Weights of a small GPT-style language model, trained from scratch on English Wikipedia.
Architecture: RMSNorm before each block, rotary positions, no biases in attention or MLP, an embedding shortcut.
Training: a variant of Muon for these matrices, 907M tokens, 6919 steps.
Each number is 500 + 50 x the weight over its row's rms, rounded and kept within 0 to 999. Layers, rows and columns count from 0. Numbers have three digits each. The size before them is the row's rms in percent of the matrix's.

# down: layer 2 MLP down (transposed), 3072x768, rms 0.0996, rows 2530-2565, columns 0-191
# up: layer 2 MLP up, 3072x768, rms 0.199, rows 2531-2566, columns 0-191
down2530 097:447588500525419490453484599533550474562473527474460440455506460540446451528464436500515502511486562472600562446514499499527597417621512506529503496509465448525547540540430518551531575514566493568547567572556493515530504543526468476505520515462505449592537483522547497505503479462425495520616512392512475555438435559367584577416503502544524517402546525412491472454498494465533453518496408567520520509543537453558454566484478576583380484527409539498430413381409422468481461394506477612584508517531508492548574506474522427549442468528457475501505548582572438412535434566463527478
up2531 100:481596412459573619548449486489416455484559467512495412471517546513442424548531473547468500520574521460503459523498429512467490475484475545508574424518433466432479439541480500537519449537548403522507616521511478460479441386466473444428440508577565520440477499440539555430600458492463596575468465604545465569477479527468453496408428531535507503538554483527559514564556462530503507427494528480467448473503465531493495546517435540522586554580538483555488493541434522551474509406573420475519464549350435596498573454414443502467523496581453469593530506525407503467454501660489542557
down2531 102:525484459530511470446406545560506544480550525568518436451484516443519596509552546486513514461456550431543428583466490507508566504468502512536507538531583500373437402506438570565482447506547496500524541451482441521571606428437577514475498465532384547516516467477482501588581465371546476432514561467369550441538527535447529528511530482497528489480497502480591512512448452546571486586516484536519453447544474458446426463476478540494448435470527577526438525502469489449538481458478510580532499574488520466508560520487514413481494479490556530466547459440563523472517434433514511454
up2532 097:555627539525626506425472543543536569449553469486503439538494491572550619490510461567537495440555475459537474538488619517402510580512476517453502471602474527629615563504440396423498511463518536512515526535496528508519504428380494474480511456489660578609382433522473464498482449589440536526463445572509424438504488530430446468530586571552516520483539527540449553519515448559520499432506531541497447529514511601538415511554544433543453495493495604508466467415431589534536532565595563574542502469468493518462523508538512472406438435461558471492481434523544467574566498487509478524
down2532 096:549454485523461458586477455468590550513406478563488500534536476421512487500491488590436537440526473629520539469441551494511484432462485441474439459529462427500493552450443482502478458481538499518482431459438582478456557489523519498476503477543487509502504502458481510430505426477523512485582499495609457542490489502536486593523545573482523514441563545518526482491598509420391443485488436479626513533501490480426501504580436504511587548515525432572362463576531489497518495511464437533485512436497517435456471498497562491461547505452572519607487589464547404501527467473497557494
up2533 100:528552486543423463480472481476455523575571531516538480473447413468543530450425529431557514618459455499509469495430491524460554519553488462494534492610462519461445533611437519497484484601447564569594482489533464525529560656618499435434503625451546461495480591490523456505468541482539490479530511562482431496494419525474474533472515487571465488436522398533454610524542391470515554505448571509505450398455480439516635420514528536489491463510492577478488493520483484476523533433359583535558430460564413521446512528443475539483523481390461595535395449450519469491514477531534444547
down2533 096:472477515501440508559426470425490421546453401544522564532488508505424486522533479517498466431481566543497552454428558479514523525540516452443534590575489505493592489372490519420639513450538544513523500469506559454506424463536519447605515539401482626397602550595494465464527468544550452444601616462518531498508570523497590496466518523547455516502529518524573466443508552505647500497544512485541521589548489490532539465464393689527602426454525525460487443580429486493557396502499501559474381588455502503458535412552486491459510532483550494528524464551567450509517529499487456565
up2534 096:431499526479588524506601471520447550524521524552546456471529490471434398491460471524424492392478543459515479486470458527444445507545454596460459449495503466407454570557493534571516542530502505520417574572469413532439502497486483433434518431586451494572457563562429446501467493477475553478561419612446466500592618505565472465547450482449469439491418538601510532427537481542548511488464460473430533487505511384473440415375615534436504605493488481402396597474562505517572476502505554538548518606540524525591528431571450509508523510439539485452548429541447371546479460441500541525
down2534 099:441505525503556532414464458442484495433503479482534487512443509467468490471539493514532576565539466514533556468562355519482429550487523575430633508439546446574539549537476545552542523516509455478484449420507534512445522490539495518542454436456451428435488518418490533511500436418523521478504569515491401533508497545553484433490547502605521489500484487553554423533536468437493472470500532427427372514528536597638564505450421471576479398433443535524400428415514436531565528411478470439495376439513461446490535470521448432510486585550583495487508450504490472446576531508525505470
up2535 105:458570373559475424423508567503481411506466580555494537661572486504486545506524450426454432429452536530492528472646467492522460482499562553496469439583450475500492451548522516523486500468513496572446380468506463451404498593385536490518542511453588510568547491462534577492505502438557484518402480481513461510501408475570531474538445505521380558502556447550554506437423513554445492517561477457390435421571604508611503442512574551480493619551542448478547504524464447545566499568473472445540367583534463497546449429439479604521468495426467488426519497529572566516456454480503482481
down2535 101:513435462517521544484432458474395503487516562539544501499537545452517546570487469466455482463530362482503493468447520472404474489395470474513452523511435482456548474482481508456429459531449433503568485432498586488617565604551553551571478449555499481486458430479413477481520492389494469552523501500415544476489370566478568507487589491515487417548499516432509518604501452572482564447592470556416518520468501457526454476501546511381571487471456581488519571518561617431485455546542501503473528514486527460508492435463552485482556532503441595478463447496519517549503458609492476559
up2536 104:511514522398485422490428417486440558600489455541439499533527517541493490523477484529478440484486523419423534490465478559546579512580501385393389493494552438481433526457439507469460477585436404431565520523479455535527487436554454517549442522476560536386535490489451498474504417596495494574554465540526511527479558475491480443517567501454495546428460530529434541408501583373459430492480444502536502485511460513510541533501493515468503519396467518425519458485566455526393452534536441490532499476483511446485395482602555465578444535583461445463524479554571561440475481528462422404
down2536 101:458485634457532451530568522480562527430546538523491520526513530487465501522422525515519515488554497467503415514549463547511458569662544500483530501499491563495588538450527508484482433563506493497506599449489456464481490468426448492515474486404522374488578422547586497444525589569421486477569502530532516474481494436387562517568555510548469525470530464498540523474476494573527484475508565516523556476543494514465477494486589492504619552533429525477505512425552493537560507527470525453497420490457571571476477542508526392532524557522537513528490512470521511547429616475522515501
up2537 095:486523444554431421509516471516484466558527517560481562441547463542518531533473542455483575571492494527521523481471455480540516476553422527472512499492476420551472470543565460487464495508502517517578449476547460447520479456577439396537392443493498457494481477533514439447475529448584496543534541472531557489455471495494628462473512481496560439548506481546516492557532453547479420463509412548529586475459467491483466543463526465495434554509465556439559611540467483483499536455488582508536447536453482413497429507589518468399483494564477443496489491474542536437538398573516498498
down2537 102:565532504602576453465521509530471540484482464537483508478391515571509473509586516525546438496453584439409444445419514434467473498539487504474612495472365533486445489546511523512405496485456483520493524513575488541489524537528495584466458463571522457481460465422561539509503553532545441515540554547338571557472547520555544460528492523518538527574515467418624538532455442535589414495510572517531454491534499436540517504605530499414553469507569503516544509567484528515508632460444457537472488535415422475564513557484537487499454495490522471485421549415438503449407462459521472494
up2538 099:448600580523411466505486550535419435527478527504545413561465480442453555453632505578510506458480538524424498426508484456546549533522510573529458459476531513398460469517581509479537403497676576490409527519470563494492501492489499604393461503463534486531528525453472533606528432467499409394574586578556478608465498483476504501489514506485504561455427512520563500476465492492601427567483484442482502504459467528551463488450473408556513529437582474510561537453494642452531399524475361446499445497475539484476450457441461431497586461597491447561494476486487509479486517433541518321
down2538 094:484525482464514481484526500471520573600460581424523482587579442422536475525527462523564426472518528510503473466552472555380576512529449559460474464489445512580618572475445500560558460488409441462488498439459560475558486552617508508469534462521470532461448571544536532539483549468460575493533464506497548536513525447501417455543504474555517504550523410516570591560461583484558503516554457529428518502442511537428516457524487461512478540448561491455526528529547466458484558494567570540568608475590466554480497493519532551484606341474495578514479528547501486551490482492406517573
up2539 108:466483539347374444485580395490456544503456551503591575480383558470485521503454510541475377500524513489506514440552514540467470489579524453432522475501514524511449537507455486552511432463491556580490502411576561568560562507495559468521593505644469563469518501537545451451500445505561574434422450557523498557516518634561489532423530557557459442490463453475488494557533480558458586463562461549418516419498555453462505503446457409506509595548506530511495537512597586473491592523473485495456482499599541585453465571460465606559524446503474546578459441618478481451566521509562409488
down2539 112:447515520491426532466476553505448525459663366504554582439471476481484592399511558540508361426454495438500500490483511474490513529479462539460480603537529548439593520480437492475522500501550569456516446550473471548549568456431448643433399574512429484556519503509505486426463479518444485533462530500600432403517483474441449488468488468485446442539471457477529553510454473517503552554497562513551397553472507488628501483450429463440426502545527567418434470498508492519480542552598491545549516618439468522517515483450403445504533527372450497422503482558475481587521646478487555486
up2540 095:468566427419500477478441473434384506507468502554510511509411552427537431538464489462591530567490500535559526492483555447494520542512440553522482483506415573528457473502586544556537491491526464527529482510511437526471401536492417564552505555470417457533569537529524519464503467531468569451510435443582558576606463511519421397542547530437499471513561522536456500460506486530472539515497505433415493508518499474545483399431541504525541519450547425536535473436583478504524506549476503486539578583441482497598503475581554492439552470514640525436421620507509507500579509554443603477
down2540 099:508433517508494561496474558604534536464501483450428432497543457565559449443437532467508455492534471522527469465488479477545414447441427502472561514521394479446515521398486498503420510527465442481498520499381556538562574439568435469497525401521547505506544467559530476525363550501474534406483500502472390596498550473600441527476444609470477445499527576492642531527485427547523515520516460462565512570467491517459466438386399488454476411527484562492521454477531525608474495335425474433594467575482480584426581479514425465518457503427509574536584483539492380504447476481521497487
up2541 099:501524543524596499441477434429421525470536431495467495469496458564532501487496354506482509471491556451496579489521501439495509535528487491730496541504474498465540562495478592497502458558448491476472476570516405491508454429475469512486453528487477520478510463485573420497573443491493503575471497519481541552554564503512435532364460435428453482527534459487469498455465506483535498474485575501509381483454550490575431494482538539465569543411485495567511469532542491534512563482447431562568347428480522484471525454487466526502476485408570563471525512462485473558554461526460451509
down2541 099:501497466435456485541474430527524449543471480554412468480496521508497535503507557531492545523482446542466560461529528570538503447517466608396408444499509480460531525494537608525569494457485506566531476479482444484464521531526481513460481582528573494471534543433449494525511512465504517476445481545479503567581497380436575499504586557452532496423432479440574587506508507463429506545364478543516504580546477419534481434539590434395420583570520475561481602544466469475429505557509522579489639446435508558570536520542495451539502408482499480494432541553512426421553513572485563480
up2542 102:485504516511558507544553545475523501439540457483605451495549496524558579529457546500480497525531413442464484535400511559539498478538463556496514559549525446469452453456556505476549561441505616496493607540402424570464515466526466471510467442513519555551569528492469482514400412509503592432484462476432559496519550491431535552564456471460446528523515462635455524489529472513524452405497501467536508500462476516492536451466515576473490501488498460552533366533490518503426456560530456529446578426489510508488449409515469503502455523514445530614490469473517450482461567448481454447
down2542 099:470513497551468463468495529557533538539505422509579506493477477516542550539521472422399513487473544476589500453436508562435489517651546500510542421545419490405471456383457558531479536489535542479539436490451475443455523462487452497473427532475514528470460382514457484539552431584315494391567494510520514531532483469421502573574413448454506483448462546437515482546484526533474467481532509440449474412425547487413459612485545564579555421507464505459424466448445565478465456520462412526503469566474468549424441500497522527439506604472483574433461583509425506566507542487469499587
up2543 104:493538476622431556435560490551503468403512449458593502511536405525518513481487426636518544544449484442458484547530424549535557426488525521427471451538462567544493551420559539515445544555561575515452503551555506515488543506545468447400530485437500455557542556513477528470513477514469523474455512578539500500513467453478481477552567520546499409464406415451439412533478581394534507417440531540380458554523557440558466477537487549493517560514365545484425485562498508489464434473436500496591504474533496512460482470592492486551459535440519384425509488534390610481511476460562575459
down2543 099:437499474475418493457541507469485498528490513557582573442528564486516429501520492436448531460449508475487514427410534483514549542492467469479529459574541475571433537460473482475577458603473502409582478511536551578565538467440502596531365472510511504469474406531553559466464486471591541631495503612531417463520501588436573553525446450404443490517438424439519430446531571569541477474494491453576476500553535483537455556459548505451533560473589493518531480445483465516537503543461398482544471541451627479444558625546417455481557521491481458417458501509507456429539534493439469529
up2544 100:476440467517392497472547533509449448489515549564489477508481476557500460399539500428489473480557472559529513487524537519545452543538507512497510546480456417485558576543387497409457518461603514517517390566383496504539531519456546519442474577584474551505442531551454391492500522432443528554403451421612469522508395475473564496500509412436487499555552480521493395513538410560540443450487500546546558462594488494459437480463485526362531533461467478557533530531537454548481453542533488543517439482547468377471509478487424461413428507467507484528502559553500477635521505566434559470
down2544 097:529499485515477476531420417457550422550500468470553585536479566535513471504439522538469446576507459553549466457584445490494600547443500515502505544456549577466486428530494468512440527444461571576469595548555474554465414486485443512459590420453609483428493534563472494515554505424619437518517454484467498450442455561519506547574386443530479482533527457359488496469473544519523473466541424475523559536413465492453457455434436468488523476480476533472518549519534504495561458429405549516498466511491575473451550480548483498512519537509466502466561452511496366460496466542468374477
up2545 103:461474456480409486456423501513521476502428513525545463496489470487459485546509473484385444507495527520506442525429484532564501430468525587480473446433474421479522459560473520575409538531494517511498550516553558531532523488514464460478478496441531563471530426479500513385418547500530472502530485582631521524546534467514448434494540535535486487530502411547505438519550458564540506544524490506509445471472477507497446519428545559529686530512467465504537519448519517475481506530507471465482504526512536587547422465505553498505573516511510492534543484568441522440387474512487499467
down2545 104:460418549393567501460565612501563451512511406534562457404482588472556496545536486509504497469494413528481426531432527511513503555589517431517552530570433471513478503554534454499525379534495449602475509528557542508509524462444459456522401505498511480516563515487460503472486506532575506497503532434539522542521527515396567513525542527543586461441510569447587520516500480510488450562453535542453467567517522565513392562394465541563531483424533445488545498556492463391522476489494466514462641448468515510432499544518587505518525480417527529444500528439491515497517546593481561517
up2546 102:490514495487588466451490538525488481468449513396404497453484473454460425459519420503463544502478513479474457480478446436429470540506530547592504514435484495488462437600472556540466409585471526450516573494603476437493442455483454488542562587446481448469651424528618485437435607550498468472482446444540502531466471531439562540458552520410530481408489491529494484449577617517573617434493374444470493520466440561508495465467622418433554552530454491531527515497591474557526460461558532518512619484455476502501425471496546557462479454476495460484650601519521606510535482470514515585
down2546 100:551472569521511548511513480539461499487534452420568458491479526519519498571464558456470457363550503509468454492478459577481523565506475543556462529520515494419561473462427469558523493444482527508450518577454473445471517496477555529484549487519568620558624508461529498520641546501504640525390606532442468600502558475439419479474572495473553564544473384568454583534492509415528450441488553407480484444376460551434518581522520594451484553522491498476491505474598486513526527405444453486498502522552554448623545504468516585545486490461491479491592560529373516563471535511451447539
up2547 104:438431534474487540474512470408583519481504576465466409462489423508610512462519569492460548470454432416513539545490446432531470582600516498512448487469429477554491560507493542545506464438518480467573386529523452481415572611450497509561545440576498546490452430478547515603452479545626498508483532616410463519521547467418516545529480496426454464494478599574535551470508438533455410511535440432406465497541478504479498475307511520580523560459448464443487575532528456492553483550501414526516570463476543439405486509522558533565496576545524495532512541471506488466429484528498488504
down2547 108:521537535531452570489520606536515483484472508524465513482522528542530527484434494482409450500492550490526560508406478456622466428440493522494490477395490480452463480516483480582462479469486456557505486421555486489499534540484531566506503490488425506548496500499565550450635502540568462452469496504486467472575661542534527531414519491514519535444537498438552550441415460503615476532557554509478545471504490437502562428580404517556521491514531432528518439387528465475521543559506517505574496502547607542559612483558494566428489560427459457430509452487474539488546477544617483466
up2548 102:517443465524541530625546568514502460527429519516470459427482568473540441430485473557488464423562494488469481513429489513446476570560492500489552431446422582513616581400465519564573437580484544588564477510559592535530485501475554469646455438469494523535411471464460515546480520397450501461482509485562567503503499457461531516428450470495465578543478493510538466534527515486483608454542475521515457512536545526470515399468483406552472548503497440410535520509575529543423482528472438478505553484525398512485518518613485523523410507413575427473462521579490489543472471499550473498
down2548 101:504514496476530527401412532576487454503490609542396492573531509499472459477507457419519511497466482602544433448489478555519576528562551434409525544518368458546428499490504464580587506508475408474520435579529596465482545555454423546558514486573518502552527498556563543546529482568547462531495468512466576512521498486558513405512421504487425523487542545489602575544486551440516498476518410481452474488487564474566532557586552468487576504540466518437527394472563414457626535535491492538578502530591526481421492618407444549488456579458483512508460441528511476496514546487596505501
up2549 100:562504415519431547479462500547451531573515482411557489495508530559496507476471542503566459545565544600492438387420510413434567519554550467480494522434521522447508526555429551482473482479491523441521473571531482475545469487468431528585521546559511590484557484531450451579464463608481458528476478514459525454435508598573511428524496530585455533504456494503512529512460510451542569460434514426565616478495542534508503493478469520457504510424551568542466564427476523514540504597509518576514488405508424528443424537531513617533424515561556477464393516508522458455458566464499598476
down2549 098:499523392416474520507502418482541475518483412425504526507442538465540432534492467511441516500568493528474546529481518504501462484524480514582523524547492407506412395471526465368528436544522463522525573579586493602400491487482457532430530447494576526507512563505425486453447580531490489581503489460543575563527424506438419424558497450519526364538468459506540417576422484614450442426584532577515519456546450537483567530486531484555480530529574455469491613547501494491461431585461571484368504489478650511536527497541500480503545448510504462535398482498507553490542450552466495458
up2550 103:597429523544481510413520583536457500507525399547589514506585519484511484552546462471541520490545434527536458591389514511451479473580569492503506493552528536499569454444469452508550498379434534557481598577405414513511466572502599497492474437515413589500500487503511557472521509531569575429416485489529562448510495482419581468593466483577458482431524600445529457481566425455452573546367567491528536459476457501447501527475551511607583607515530495467459505498563509473496540414556494509473499493440515581467453447499448439451452540585546583553472470581523444514485517491374486536
down2550 102:545507544466503542423433479411450462574465476543428397486664489589515547493517395507481560539520610442513533464441519551473463412553598483469517546534523492461498581424468527463561537576494487447536475503555495524486511533510553480552490550577571525500504490564558552485535549418490497550487439483522532491540482507508548486435538567449518471537566505454551516443553567456543528405393511552478451493513519477596541461447533482567506504414474512563499455528503461413542465435502538448429506589575574607515487494456524558531549522501435439477480486550450490536520474501535467472
up2551 103:464512557499461554477550530410391502456566566469574424425471397512548460594544513574545461451439581541484536469480521573560512488423514463522463534490563531571497539465498534547559455419582591543527506481480456461552577434442480583500482559434496507523494424540476521515460546474517506449404456529511516551525509471496450411552563544495507579552460506536468508543546516545434519547479467524494436475547420506592412542522448482524542623447491524533470409488486534482401467457415494409495535515505581457550527484580473504540557501488451540449531515484534468560552398424529459517
down2551 100:547422494489545443577536538424505622415521528488543518459508607584575519489560453475514447479430515538493472542521553502474647458509482504454439554442494405510502518533547464529555516425473537501476600530465446452455459526527428478472523421492488410421433477420397475477492547562489456489476612586564537509463485526468391534473417532498484567507470557537412422525504479525493466509472542504560465491510513476515488561388456489503538497429470525483504573479418420459402466536428419496476585454594586394572524430429455558547525393463440467490482510487452523525467520516397519472
up2552 099:492431595473383456543472616597479536522487538534430457526530396512495528581535468521472406455520459536462468524521410525557492549518473468598514450459469419491631467496531416539588496546496352530524481498569529452539451471488448423490489524514544430462494513513498517422524538552504492492457558494503529398587409497573416451509452409459513540486476546405512635478538505448482522443524443455470588462502516556477503523490536418461595541522474413541477568528423441511533472543489462522519482508449426529551524422440440544502566533426494555455569495567529500425543519505465503528
down2552 098:547380480506514481470545542472513540441480557507417467513445425499446448543458494597509575574517583545488512497446601485471589472507533496537485464471493582425542492510471513525431467493507548464485565457484389547460584510581477546516434495544448430469584464513495585585482552458541453496415567573407553469500529501504487448476517556491574471541515573486416473527525507522610425510529492495412484518452539482447487470561454513457405489550479515533561492485535409480454504528485533479515477523422613473431369437540441527609589567499488471466499465482487442388539572570541520545
up2553 096:471567460521517550553439490451442487537524507512533529454549452485594509645447494552413485563460459522511471418501437525495576561546539506442462517452444503595501471434497563515523458463553455601406573523469588570540456452431499480437552559512488533502540398413595593490454474492566445480449387512435490535491450516555503489530539426526463418557394443490396435557449493569475527624475431559584529563452452415475536483477535513504497507570445587492501516482467502506537546445478506554526543566486524519496458463447466454546483476522460438538527494454434503500554473505442452502
down2553 097:524516550542506553497526551501542453548519523436558519498540509601517467487470466503580525459518476539519501457554556461536531583520494449508522609532523546429549518522470593478456428431424450521608473541450508459417526501483497504609602574489559523525491582603484451580531458530438501517380569467433505423505418441481532572532508567450479536492455383397485581509459442533501570447453509457519431525432551575540491599496469425501527524551389559385520486488436519530503453465469508490499461513594505504598573529447521491535399553516444457542405528499484521584442465493385539491
up2554 099:394559487487478436496509479508496478384500423434532562531547487384451531463486513480525392530483469483525602381516508370427504424443467479508483487542493545383524544487529532526502474538451521446601449461482525460512445543559382421432406513496488530481446490523509493527594453499467509600487510449606482525463500481475435479417458497465490432496434437467601490486515460503454535534510556522525472553473516401479588519459566477578420461624486564503362532515434424520568514450534522563503598484517498499549580439524528515583481480502547513439576520571412507479538493545496555494
down2554 100:508554513496501493451399462452605444472543515443566436539551388555425445440550507533550576570477511521501482503454545549524519564517441423495559521471543426564415581519360453525536533486545477498515490534481495483527540443522515540563527483404542445571443438437455520458421481578505501506471490451410516475463421571452436453551484501480515515366457522575528509527505525423491503508434524504534463431476575506464460486542470423473480484535499457535510509493431497549485550588502526539498506505563483511471515477451472453482544530468439461461645447505426527520563543412527440508
up2555 100:555595402450512585504516543483472469467457439405594521515518520570498598386542421496427495508495541481469456464482493557582608538550604493499398466459439577467500479490522467478459427538496513490560527536482499519468536610497466449480502534486482523511570478392502458436489541503467529484522473458502535510413517495564514526567511410577444324499506545453470527482554506505499531462511509405590415522453438533553483516414583568450474543485444550521556450393442454435502474386458508486498477431524396496530502473552523549581438440488493548474578505489516501413497530401505399491
down2555 098:517665527398480484556443489495502446453491459503435477475552547424476475505477498550447477482555457477563516472531515552559497527436444520449508562522350630521488492508531525543559516510450472542558564495515432509437467541529545579458484452507463445555512449522524512510537503508558539571516430477574378544512526413507403540538581450491569439540449459469500477468417525463440557506521512490487517513500507477466528405524502534478470502493452557449436424552478479566577507527421479435469562510510456528501524509507516387514550536543466453505487500547501453492478472506551468392
up2556 098:403504480460520501520496526524395515583574522527473466507461511583477547451478488557507489449508523584513525487563543502524558637518481511462585557490560473555574420523432390528492519458482486513505493439473528516527499439548622509552544493622472520424498490471433606549507574521515567493436593421512511488447553507441536388455569498560448539459429527548537525377461511441556456520502553471542437525654451422484521416529508486447486491496423493448467494435530542547495579545439484484444508522520461464499592545475494620454435474354528505522503469506544604540524504496489525495
down2556 096:536563434461569455536514488527506431481512540518486436451557472405462469495533473405485516539444508412484402476467501481490495449542604463537524460421513509399386454521450524454608485492555496466505472444524536605547620542515488521478444480417488442584512575559559582454479473354473490447521532424567552519477501496534455491447532480390481471557569502495398501514476602571455492544569436496476468458439550432474502449436608483497462482535535498549473500506393537500514466456517498567492481483545497599509512502476509573537540573564514448438473521492585430562540525524499442431
up2557 095:480496543445558517544485541465487387508515490540502511546565424561492548578600530560571486439411561509601592436548536514540474567536473480464444534449483471533475523435511483498540481587455517453500460503489477578434484540524602511420501620490485492449541563484531447470453479520499562493512484489632494510425515489475513531508506485484492561461469448427433466502537552480551542464548515481445439503460499528481550466456530570480496650607440456441525557441517555403494527464625425476495530536432526409513493503528536471537559509497507550444521486527556407462539504496552422488
down2557 095:491534479428452518542493476563450452486484519477396460497599594590512516444459521512514456436525571481506616485474543477572493551537522505511475540631492511485434426526583465472528595454566478530472505503530528536501524553529420535532493549421476602582491518439564483470468492509458523464460500600478509539469485586472507485531489529495488542506493428539426608545574486492496542609439545454517500512500493536607453523506480474436511433407531440529467466427446444476467468498482547592552500507595454448558543458497515543437510516484560484540510446483514476588531480522455535469
up2558 104:496568493504409476550531435484551490534537532536492430549513452427519472481469485556585466552521538583487555517508544442452399516435605457471527557588479448429568399546527375476502479535471542430480587499574623500594531483553505454502533512475490536537460564422465465494411450512527506474573518479552565527514476389450538430410542487458586562497502416539337445527525519470561540546519533469498507555516536442463476502559466500424552521460533510454532545491543426417525482532501519497488471509491509505496443435573641517502434362614439532504520534463565491455474556472546399517
down2558 104:454489590400456479454510429443485482524589502523463578434556474479536588522492469443536527493482554509506402495498488540558513621431559427473486407535521505411554434435412518530502469483520601525469450488456508473440515574413544479426538498601480475525544475498601510511491593533451513557531479417465460465508551414473513476466660382481489588522454525500495593517467485524590453498375504507463416605546509497462582451507376541482485501445589525569466445518544458527524555524459517433506524516521466554514431528489582550578552516477427507513540434493459450545478521458545515682
up2559 086:487573558533499561569530504505495567427517525536528518549464563463566477544570440566460504401499426438452568427465594487385593430509573590528450499422497590506522486522521555477432490547420536505478403440429451519500542492453533538398423455545563509418491515520414583479476460465522568377439451451494506405533510527454460488586589442443521563540479400468418462450477448388486528518529529462453468424522577454596524511472482474503455454524495507430514461597426492498410445489430470423520514467492457532518501534416485533538494559416479574444574520469510534465432558414518456515
down2559 088:520443474428572494521511628480523539486483446520541504604586414526453463512549532478591504508422512489428536504480408513512443436528502425538534492636488543505515485538536425474485562547518442537522537493530519432588452494427511515460478432508552433523556508538463428470512471476489529399472557527474585476581548488523522484477474505524498550570513463540497525479563408471530565498395440461516480350432529499432497469491564476544470444454485483517475524502517439436438564548480471473537543501537543597493538450494517479519439534492572484516510516479451565547503472485529553415
up2560 101:512468555452470531365607408517363482495503455526486448544531509558534585531485497507494498487509488487417546561527491424441537535482501467431476572471579532508466521457492474582422415537526437528454479517485555469588485458535531462483611436374393442494509556503533466503535447422493553505522501572537521413530448399578387456535466481504424471482496535559462521532531537479491485425464477563561444583392466436513409416517443483530432444451478502540439533493508486534460506493442555568467521487480521513593417408476471379518467441569402495501466495503474511415454483442492529451
down2560 102:482406551457576540550500553555459456537459553476570497404516529540475545533469441509518487580540413489559490554496571462521485476567430490586484511477554483422523432430461531564530490521475478463489471469481567459500502448434469434459482518541510513569443488507402508568564570425511477503477558440450493513523512498581423470509534468462403470480492534492527494560387479456550491517561423432550476447407542512449479545459426501466561414481507507472466501539460502460442470514477512502541465552425602564589462578560606465524509487525475521467518417437382550535445509503460487493
up2561 101:535493448496500554482449526516475353470444584540468439410592489440487529517615483524505482471507494449503487575369459505455448470525485446510539515539470493517488532593530504570456574433495547483457478465543490502489485532516466484414512466525382481524475521486577492533594515570490488495532499519494495516446497473540502507466521491610512478455548496603501475586522612581458389548583506503480480546463523498444517483400399561465486520476519473510602480467460420586501568491463487509531525463532443408466485436589493427419509487483595504513543470441566467509519432506573521519
down2561 098:505378536479519530462531467605398564552485499550502509541494402535529450556502533624429496487462533599468506498430393506518553539488522407428575498542555487574548537511477411533504479573425456586512510397544534498515545466574566461463487504423569520431453470449484493574526400486469588465506548465496518505476446578485536594483477508557635519513520537471575449472479523427468445437559443529511585518424407559511474498413482549501507539544521413533488403496511522490465500393544455503407548494456437508340604473505538437448529534563488510554498539480449500477454574549553474485
up2562 102:498413550470522524563515530554468511487541513547489486436529458491464449549605585504542415547473489459551478391535535543480512507549483434502531490427538469538516494470542543400547582478425495505531465559518482453490529511470416400492468471537512491461439645553476473573584474480515500521479517490448543498503562564524561553481550464533565510474559518508543536465513517573490517427484370401544450469430482525442442498538395468446405402586474445512487459500481473460496504497457434544455418486568495450503568411524526407522520579366514438473569498538491627519571557474471442466
down2562 105:402539434478637386524596545470494572584505527465436444578518474558535505448598555525476514533501518466517460508441506528426462486517496398576511549541444504577507419522463586476461416599488516540574571446546538497581497550541494564517408542488460508469440523625427559410472499508569438481452438481480500521471568552504559541448477496529529552518453516482515486507511531444443550506533449487420458604536531513459531441508509454514518472545478524530523441544516466546490520460402512480563503499464481464436488476486555449474588481503466528470512484555512561521493576485495527446
up2563 101:395500420469397451528469556435506485511480518634539489448493596632476419460547561493482530485465483435505498439566525516546443446438499469508457556490448494434626412554466398437506560596519502534533501507473524547589569504536457445463504529494584465659520620427569429587493443524558555562504506524539511481590536496520470516564384498482462434556517554477508492590482494474556559528451517497480523525505480521414469530461477427437468549525576533514526456452491559553528502421460468473533463516535430423551480473416492458519537353495367462538499517532578469525491644387387471553
down2563 099:633491554504535552453571439596460487464466579543404635510504517476560455417510518495488466483507495504492465555587546472489465561411471491464559513446504492479411634424487447498406535528483467519513567552569469402566476555463441473470553484542512598522482521465503591501497446592585438448550547541485509408502430535564497446662554467501385533510484506540467551450457522515562547448576527532505534542482521498529571522518490517499499429457483491559444525513486488426480455519547451423546411388507572471484506554561553538563437469584549554528485486502492540575461492547502547461
up2564 105:543501461508451527506489527539561498497526475429524457561516504567522416417535485503548553436457492498455485498513581492410481464452561490430563515497513471481491476540501548556536450383369461452514434538532553442515448527409543469450460459521408517469401523569502490533409507434541402511554507467596520488583567500550452458508482479500417462463483469491535556429527506487459474497579435529594535442440524515410467506471441534567520502513467447571523578469527570545496548538620394500511582505465475451504478579426511502560535593582532474466500555549554501544401487367510567586
down2564 104:469515524480509445567481465456531466505445548530475489581476464493578474519550482511546524480531544530459479559462470504559508534523451582559450474482482552510509476512536466487522400559476422400447541472462548433445454564544397498492452519537430471488463550506465450505459482391615586418557429559459568475559559525531436532639631544442521552482467503534538508444494582567538485505486601604399547426540550491518536606584519439446482488543587492468510472549566515493496553497562503542513554517480569564634516542505584544575516558467551430492462551506483522540474498484535514565
up2565 099:498500550501510513489472558604554491536494526483589589433543502446498580553398513472458490522465542520525529493411486486424534499468561471476456470549563462484513568486532557543436541577571446511457541541549469593403534552509374526403544445545428466521514557616412507515478453424536502473468516508508485456514470532469533527553544406544406585481535413537495523498468512503454462411490418411460518558592540526498539530558508443482530568490409445510471499501466625506506602479546513592533450465505415406431577493493575442454472523588582559447486511495495482494527459438490545417
down2565 100:515539459464430528503539479578431533561387482460491473495417513507447596457572430492523480537535570446606499491547502467437551463523516476551461546499459469471501477560474549557512422473425466510456536566528423519590491392440460498481508650492450522408476525526453502466505454528447485530506489451550462497513447408517461577556428426448474441541552463477529512573524538558522523540509512538508422427535537503500595597428502491469533497539461495464526438473532623498535425522500442517483538533500519514577492533462517414405533514505613527535443494521525445529477571512508432510
up2566 101:512532386495434496513495503500471438432420521506478473584539491494528532489510467506540497474468545519407395551526670497529442465490516554464441453527497397515469492587510466531506643513547544483492403532501598530516439549546358527547570491534470429431525507558570547488524520462519482490455468422510523381557653421509587480509483536526454540509631541428477450483523536473501527503425513446506577509480484452499470484435498539479541524522495459480443377487546417519519432534457500520525470463530507508578487441606502429563463579463466488432453513594561466544457393535532457483